From a checkpoint of a small transformer trained on Wikipedia.
Size: 8 layers, width 384, 3 heads of 128, MLP 1024 ReGLU, vocabulary 8192, 20.5M parameters.
Training: a variant of Adam for these matrices, 6893 steps.
Each number is 128 + 32 x the weight over its row's rms, rounded and kept within 0 to 255. Layers, rows and columns count from 0. Numbers have three digits each. The size before them is the row's rms in percent of the matrix's.

# q: layer 4 attention query, 384x384, rms 0.0395, rows 0-46, columns 320-383
# k: layer 4 attention key, 384x384, rms 0.0372, rows 0-45, columns 320-383
q0 120:103158153132138156126149097104035127169129143095143140141129116150097155125126076145092126184092134068096084139149090115143191150117179151139143192109101141077194124094137130119149176109117141
k0 115:083161094173143100175138170089104156116047158121125148151094108163119103135124105198117157085067144169142173100133104105116168102099126079131151168102108146113151089147162153111135126118147125
q1 113:124119136120128133121165081167137119153153096086151102115175100102145213124147167115080093123091142084070148096155154074111170153125095165055080135169159156137111137147137140116154136177169140
k1 130:134138126128170141164105114129069063149156147083153173109163142104129122145093122122104094161061143055086144162187129094137160179069166141088156152161108100119141109172140107147149118137120102
q2 117:090064141140111129131101170140189145082138114175105151120080132111138098142124172111189157074185156196184150094077154167128083094159092120164105081082119150170082171131132111151115095120138130
k2 113:196128117123100181094114094122145072141178106127108138123156149108147141106108152047123117160182092124129116106150106198113115206180112122151092099146178142139141191058158147085112130126165175
q3 110:117151118107149141176068150108106155127123116154134111113100149135092079111090092127125172144137131183176097128096101177135096113133169080191158173080094108117147124096096111125151124094097137
k3 133:116126117102075147077149133134166152112110110112112135116074116118123125114164158114137169126155126179166084088093135171140087075166075119119111078067129103172123179106102126122135120148120143
q4 109:087134178130156135081191074144154111124160105076164109114188131149116210147156160135115086091125160038110155099123120090126161170093119140113065136110200144116155110140153145100122123165121116
k4 121:152117113131166147127120123127069074120147119063183129151156163103145124162104129118131075203081128037075096150163106080129161181107145160080131110169128112122113081147106153167146104140118114
q5 125:096107127130161112138094152136223135091110106196136110074144130132105119122164153104161144096209142155163140101114156144106078084169097129122153077077131136214099185096141126121130124141154138
k5 112:234093133074077135123125125071099146138187141078123127147126157071146108116144143078153091143145120082080110126112137151102161162185171174134102101145135160113137091201151143102153113156136121
q6 187:189145145140137091098132098085093150149155139084126113160121128154120137151143068164128092146046120065091118136194142076149144157087138163075164149158115107092160078177093104139105123093129112
k6 124:136137097154171081188141117123157167119088178133114154118149105130099131204146099204084152160091133108135135131108133082134181109081163128103168154135137107105147030131126134155072137148152139
q7 097:103093112184117099068129100098138149105163117154137202165121118159137163152146198087185120091160126085156139126179167143094127121173124126110121090114116189143129139119086121177128116183135152
k7 144:180109138133160149203125132117068089152159126083104122187202140130160130141121119114135127145078095125086157112080096135108156200154164173127083191142088158076184095182181150090115111150138132
q8 105:181157128123101109177134176124078123193168147103140127143101156120165097123119055120102114181140099096117124148142140086128151161123163162108153159133145161101125095141076133143142131076134140
k8 115:078131165135138130148088144144075122129106179165139094116172089156087082097105113166134143083125173169163131115128100129133100106060115099131195119108097119146156129047170088209109158135116164
q9 104:121128126152126123092193109112077143125177122082170153143192137168141171141124159133114094120073160076082119151114100108161174136081141151131129135152165127089127125120102152112128120165117130
k9 107:124108162142160116183148044173124114165127161095197104134150140134152125153080106179160132152054129094106119124135132063065150172056144119064098145192108092083108136134071119166127123112088111
q10 323:165126162107148086100162134101068132153144172103155119187094095134145127174132084185128114111129158053119185139182161077132134149123139160077187128144129074105142050182113115127139129089094084
k10 131:097147142131111087126152169087152128076106136157164147123085140141080148131139097167126112144135175127172144120152108087115141071135122106148191087143130117146152087085146156158123154103126123
q11 204:159105167163110150137185058091154185097190131108143113092132172182149146134153107119173088109126104075105100146100109121130146118147132144123152119112145111120108102123099140163093159119169126
k11 144:138116143131120143110105104105091145098165147123115142078177089136173159154123140137113102095112132098117139169153133129166174142142180142077116188152115155103143075161169114054161096111155119
q12 090:046109123140151122039141087090114143066165119090149166135123180136131166123138193118145154120114132093152120121157105128153134135061131090157096102160153130115137141083085088140124131172131083
k12 120:114084171074164116070165132160119097161188132124207117194135139143202142164180161067173087121113115115101127134129196120150143178206126076091077122131128114153106148166044124065172109106189036
q13 104:094132107082126162096118115113169126100094119188094156116070113108110135133113152098180146073219115140213150119148119178095139107170123117173169092058120145161127172112209123154084121139129107
k13 111:121118140082092083088162171148136177135180117088134114125068123125156134128150139036139145140145100124128139143052162184144107089238083135142144067117146133144108165157139095099069124117141145
q14 110:130091119131133113175110133138152118120111062120127173145141175115129163115093154087143134117146115200129112150134147199066126117142103112078113101082125160120104179090172103125172168134129188
k14 103:130134178080142180113110155181127122140139121146138083131172092124141141167146123076151074123154109155101146118108172120162129121162162152095110195109124153122132166170115098137130064105124113
q15 117:114091146107097100142122207166179164193164132174156097102112109114155159126133069083083118175177144133119137210118170108137070143194192118122142135146137148156125145115126132104147172151154103
k15 120:116077140119085089148116120145055089106107131082082114136174149069125140173141094112190137153123114119097101146193138166096153130061141117115128126178116088114132155169161084145168107131144118
q16 109:150111107166173081052087074108138102077113114147102164151055144139088105105139161089152176142102137108157097102151162145079159100082103081127073077052118139122134172107141102184081161107120091
k16 118:114163085110093152138116110130176086125168073107116126162131145115163136056114151086152149144173124138161105074113150188130100141167124138143083076083157151108139183127118146176125102147159137
q17 099:137118132109088109139118173128147159165082136186099172113135073102087185133124147096148091142152151179162120171145114166115072135170148088134175111176125154138074208114151131132110130155136173
k17 142:071140136152127139109152111202196123171149126168132099103125130166101163124147133085138188141143122128151121162135146161158084091126151107132106161095121126109100209146113087143088088072144124
q18 117:133143085154161146159114137117102093115100066078095180084163255138139129133125134119153144118151150148089079063085111138059101101077095089137086122112161156101134160101135112119147132134171171
k18 144:173173125114136142173031116148072075135136123151085153125128105167158119071122151125112150173082100134132103172133117184215175155159170145124085186125112132124142074166164120163086157107194156
q19 098:033117144053115143091079213155180152143119103157183147086154159110095112110151137050141124119174121188159091111124114150115069122127109043119137138144104166176114210116103126149110124171173128
k19 109:107111171128139137135167182165096086133170097142121073127120153168100170119171172076149104139087117124097142196139147156150114090161091137134094141123169115171092204130121128101132083130107157
q20 089:059076140180108150112098129061154191135159132116166224117112140084140176138140189119143105063173177145200129107118133177115090097111126083123146041120132148130137192126105122087118145136124145
k20 098:157153156064127161123145156214151149198195098112136042091064147155124152160128081035128123178125077133125117149151159165171104128226116113077113153132143137162108155152108114124100082101147143
q21 092:125150166139129137177175144133150159165068135186087116125094090080100142158123130167129134065141137124134162187117097109137099127202162104101150121193150116100118148167184139021109128149109203
k21 121:141153158140111233130135123111113157126112160135113093090151172115092100149142158137147112085166136210152124073143090138133126141039090153146199155134107114170113113128141111115062195143066136
q22 098:125108076157123113126123168150108105107130125166131098094143155113143111108139104094116140148133065141151097154129137175084117102172110090134173110080144154184125166138123138156107147111170195
k22 127:127153140146097207137157126116122158124162106123164111196127140125108113105200114053113124139129126081131092074138123102184073162110120143121123156106090135131145158114135120124087097109102153
q23 097:183140145172123084148128114114119173139157118065109095085153092109154097121165156144148054106146105140084148164124169116149146152159116188111085134130131132141179089142110137161103123138167119
k23 111:098094132185155125202129118104123133102110147111181100143141143128126167152121131223125086165065112096101119143186096104082131135072150097132182172169122077102139072118133136097167127102118146
q24 113:177158112097137108130134108145121078091180145131076046188154169163136122086072099103151116155101173107085066117179130108144166073085094135084112168081077077125176077162109138104100136112075119
k24 136:093108073142145095087139107149119091166193144151144153118106083166134132174183098126134110086081139135091105172113127115097133111180112120102082089141148112140142163140160138111158108167232139
q25 088:066087124110143168097134162105104144113167093111186155093140156128118158127149149099111130096159122140173131094121144156159108159134086087152111093087170109132119194121082092067171089092108176
k25 108:076126195065115099155129152162141171199162120121128102132116149129102174199167069029143107134114126127156115166093158161144086136202115117157111158143104148149119205136132095084116098142173120
q26 097:122098159153075114099168096153109173188143111135189085125113166158077172142125109025077106156146137070118137156145123079104097160115174057121166147179123148140124225096053121127215120107162085
k26 099:068130182065133133140145150235131108166131102190160106119165089135123176160189088065133121143174159152109091121120102141135115154167123084191092162128142147165111229118096151081145121120156140
q27 176:141072114081104163142115165123154207127130099096179093099129156105172126130167096099160086158173147142194100146127142156098081103134123157180191129082104195157163161090104133212105145132197153
k27 140:112117167170135116095185149151125165126214084107140111122085127106086152191156164092091119152152125080056111127062136112195157129181098151182117097132096106072129150108149110091132091108099128
q28 106:117139157092093112145182128197105071144180146170093060132128120155101139129101079139128134155143156122043149171099092060184168152152102141109163173153130103118086073131090187129172161146142092
k28 119:160142165153115127145101127088093110077101142121128147139132113085094123025087132222162177095185158148166135104141122112131172165119142143117123125142153136116198052157159198138146147090113147
q29 084:114147101094125107108107088077103109109121123109148215188115175122166111136122095087142122119134144108189132104159171170122141108111124106091123130096120098161192179131087051153176109078102164
k29 116:134128146061100125154098135194142157153152065134118094095109110157111160122136140000112117159170103166167082169165115158193124128219107087186100133115137144107108176112131147138099110126144128
q30 094:157100135140134183093183110149139127125075119153158120118103149168106103137059171130103153130118126078093176114118135128101120149048112123171163056115160083081097149100095133096204125168109168
k30 101:083156149135139101144114185117100106090134109098115122172132165111160099134143125055123161184196180112184124084103172142180107135095115157118110117103097148151176188154158126141102121111130120
q31 140:135116135114094120105090161099139065165156126141158192167117103071105124178147109128134143113148063072139157165159193105096119094135180172137162123137108131176104132092098087101163138136154072
k31 130:116112152103163097188093144182107112156092137088165153133140138129112133140154083155064201176031132149124209125115146141098142150106162079145068173155172086156168148134142120100100166124151147
q32 228:140149167105127065067194134109086104128163145124183106192094117147153114147114098180122116133160147044129177128189156089133110162123150179128165121111140104151114048197092139108165155087103074
k32 079:128178132140108178133087144095126176122159177104144114130138117173137160051153102115141127125093106169192078116105123085128154102100071118096115087105136157136106099142142109190102132066148117
q33 132:107193066097122198143068102137091122116094108161114151064135180143098121101135134081124160157122067174110066109089089177117122139107106063130088086094072152148157171042107144118150108165150178
k33 109:134114147100141109166099124169101183172147090115120107104126102103100157141159119085099151142154099140149127146093169199184109119246137169162067163100100117129078178122154125072074116184143163
q34 081:106075141140122162152113169076128136122121119093191230135141195139222118158165147129111185110170126150188110114142142187148140109112141120157104055118105098113191142147147094117127132105097110
k34 118:110103175069138106114123136098123127122160074131137105129135134192148150166137143000108069177070125116104126157169147205149104153183137122135155109142102170143086163135089123145115121146157125
q35 144:106076138146106115103164092079097170112061198122159170183145118121165097178164160197094140094158154068121155149171139096163150134071145144070131132142183089077146083181145097111112149117086076
k35 138:098107098160147116082098096102144112033189179106140152081104140088137159147148159198141162075152129153144089106160128104085112121069116167117183126134166124162122095134159170137135149179172115
q36 119:135118144124139145121197148110117163097103101105121143142194164122158132168115086081113157152120159139109091144152111102115146109097160144166154144085127199098121138097121137190145079108085057
k36 142:120127121129109077130148147186162071103120151162089122148154125104105155128169140087191061131181179111185074114162179144093104110103134121071094118086114099117167165110120145170155136126156112
q37 109:134102083104106164125113155093096102182060115083094165123158109142131153160092144152127167139106113116110173128124142096072131124147119106138133138119165175124136159069073100143145098165159144
k37 109:112113094104146114139097145191118146104091143170096127109100151136120138148161126182150121135101084146177100127156099065157187127106117177093030127140113132120113090153113047152117166096120086
q38 130:121090130159136097053087091116115145089064150076142144135110128135116099147154175099098145092108141054159119131112152152166151120088151047116152077153134097153174203145174127170133147136125096
k38 157:107108124074101148075118124144192119092144134146167082123124155067122097116090123082152128126153169129149128067132136178098052141093120074185108070115102125148091177056074153171189148149117052
q39 086:134126121150154081105116127182158198148087112162142125105099130129083104129157159141104136167137113112125143159133095070128110099108126131119157142111109161140012138096125138158067102144204146
k39 122:146171090191101126157099114116121110097098226107112135135129133094119165076139110255096171116139158135095145099124100091138176128055144155104125168140143097070152078134153138114155131133117143
q40 122:159148105153169100136132135093127137137190147166153125173083151124145111096106056202184108134134128131097114110081172095083086172195139176113145120103158147153100045140097092047098161104166151
k40 096:148161122081123123123080122108092149144101102158151136126111087161131111105147100174097115126106108158122133170195125086156187122179130058154138145155119134146167045119084096116134156122133080
q41 108:076111172108119130154110094150121183083113097117143159101101172150087134135148161121169134139172212126131087137110049165122121100062093077120099118119116118126073163116101118178210081148148124
k41 159:156128135132142155079110148152132103161189089111165118141129136150195147119119153073137121154143125128146134071108118167112069144169072147119066093066104100137129123130115131118085119142115122
q42 109:125163173100117136120116115199130093102174085194157123160072080142121121177155126048107087185152127113143117136088133140127074097165132115107122068065067137179156195116099108116108092110107131
k42 113:143079158127120150131120130169148137130144092133163091093134143108119160134146139011112131143152100138130119150123107182090075116217105117151101154128124091126069221082130125118122121170143165
q43 090:184145080147078122169060117117077133115048150071128127173069133133079123150123123131168072151115194119127124158131164143171100109161130105113141097175080107103160191074122105180142137145101152
k43 091:099095128107198120139096144145133072080131109173161132190149109149191079153131096171119168158136145193167135123093121153132099112127121170166090129109110135156134069169152106159207139172076162
q44 102:161146164168112120157123076046136127093129165128158153255136102069146131202149158115130107092168085067089130163144147112125108121140102146049135115185165083073124123158161093138146139168100082
k44 129:111080116061204094090083142167137109116145151157163158121131102145173122123163097196135119090123115142131135138155147129089111119130132106103116132114113123129107093138108147086159089124149113
q45 095:135125133124157165122121155129155153190125144094136157158168166115145108146111159169060149161120160175098158090106109085149136188099127151103117143170167128081155113146196164082128166142139107
k45 124:105097107169116094121127142172102149130086199165066175088155120065140171102155129200125138101156106102140121098151140104143187119038183176070125118146150175089158118180111140160133091140166078
q46 129:139116148103141101168143167153105146141113146128140119112121097104109153162141070180113073131131188096092162150140147070127127152088177130085164120148125122114178086177125151103127096097116160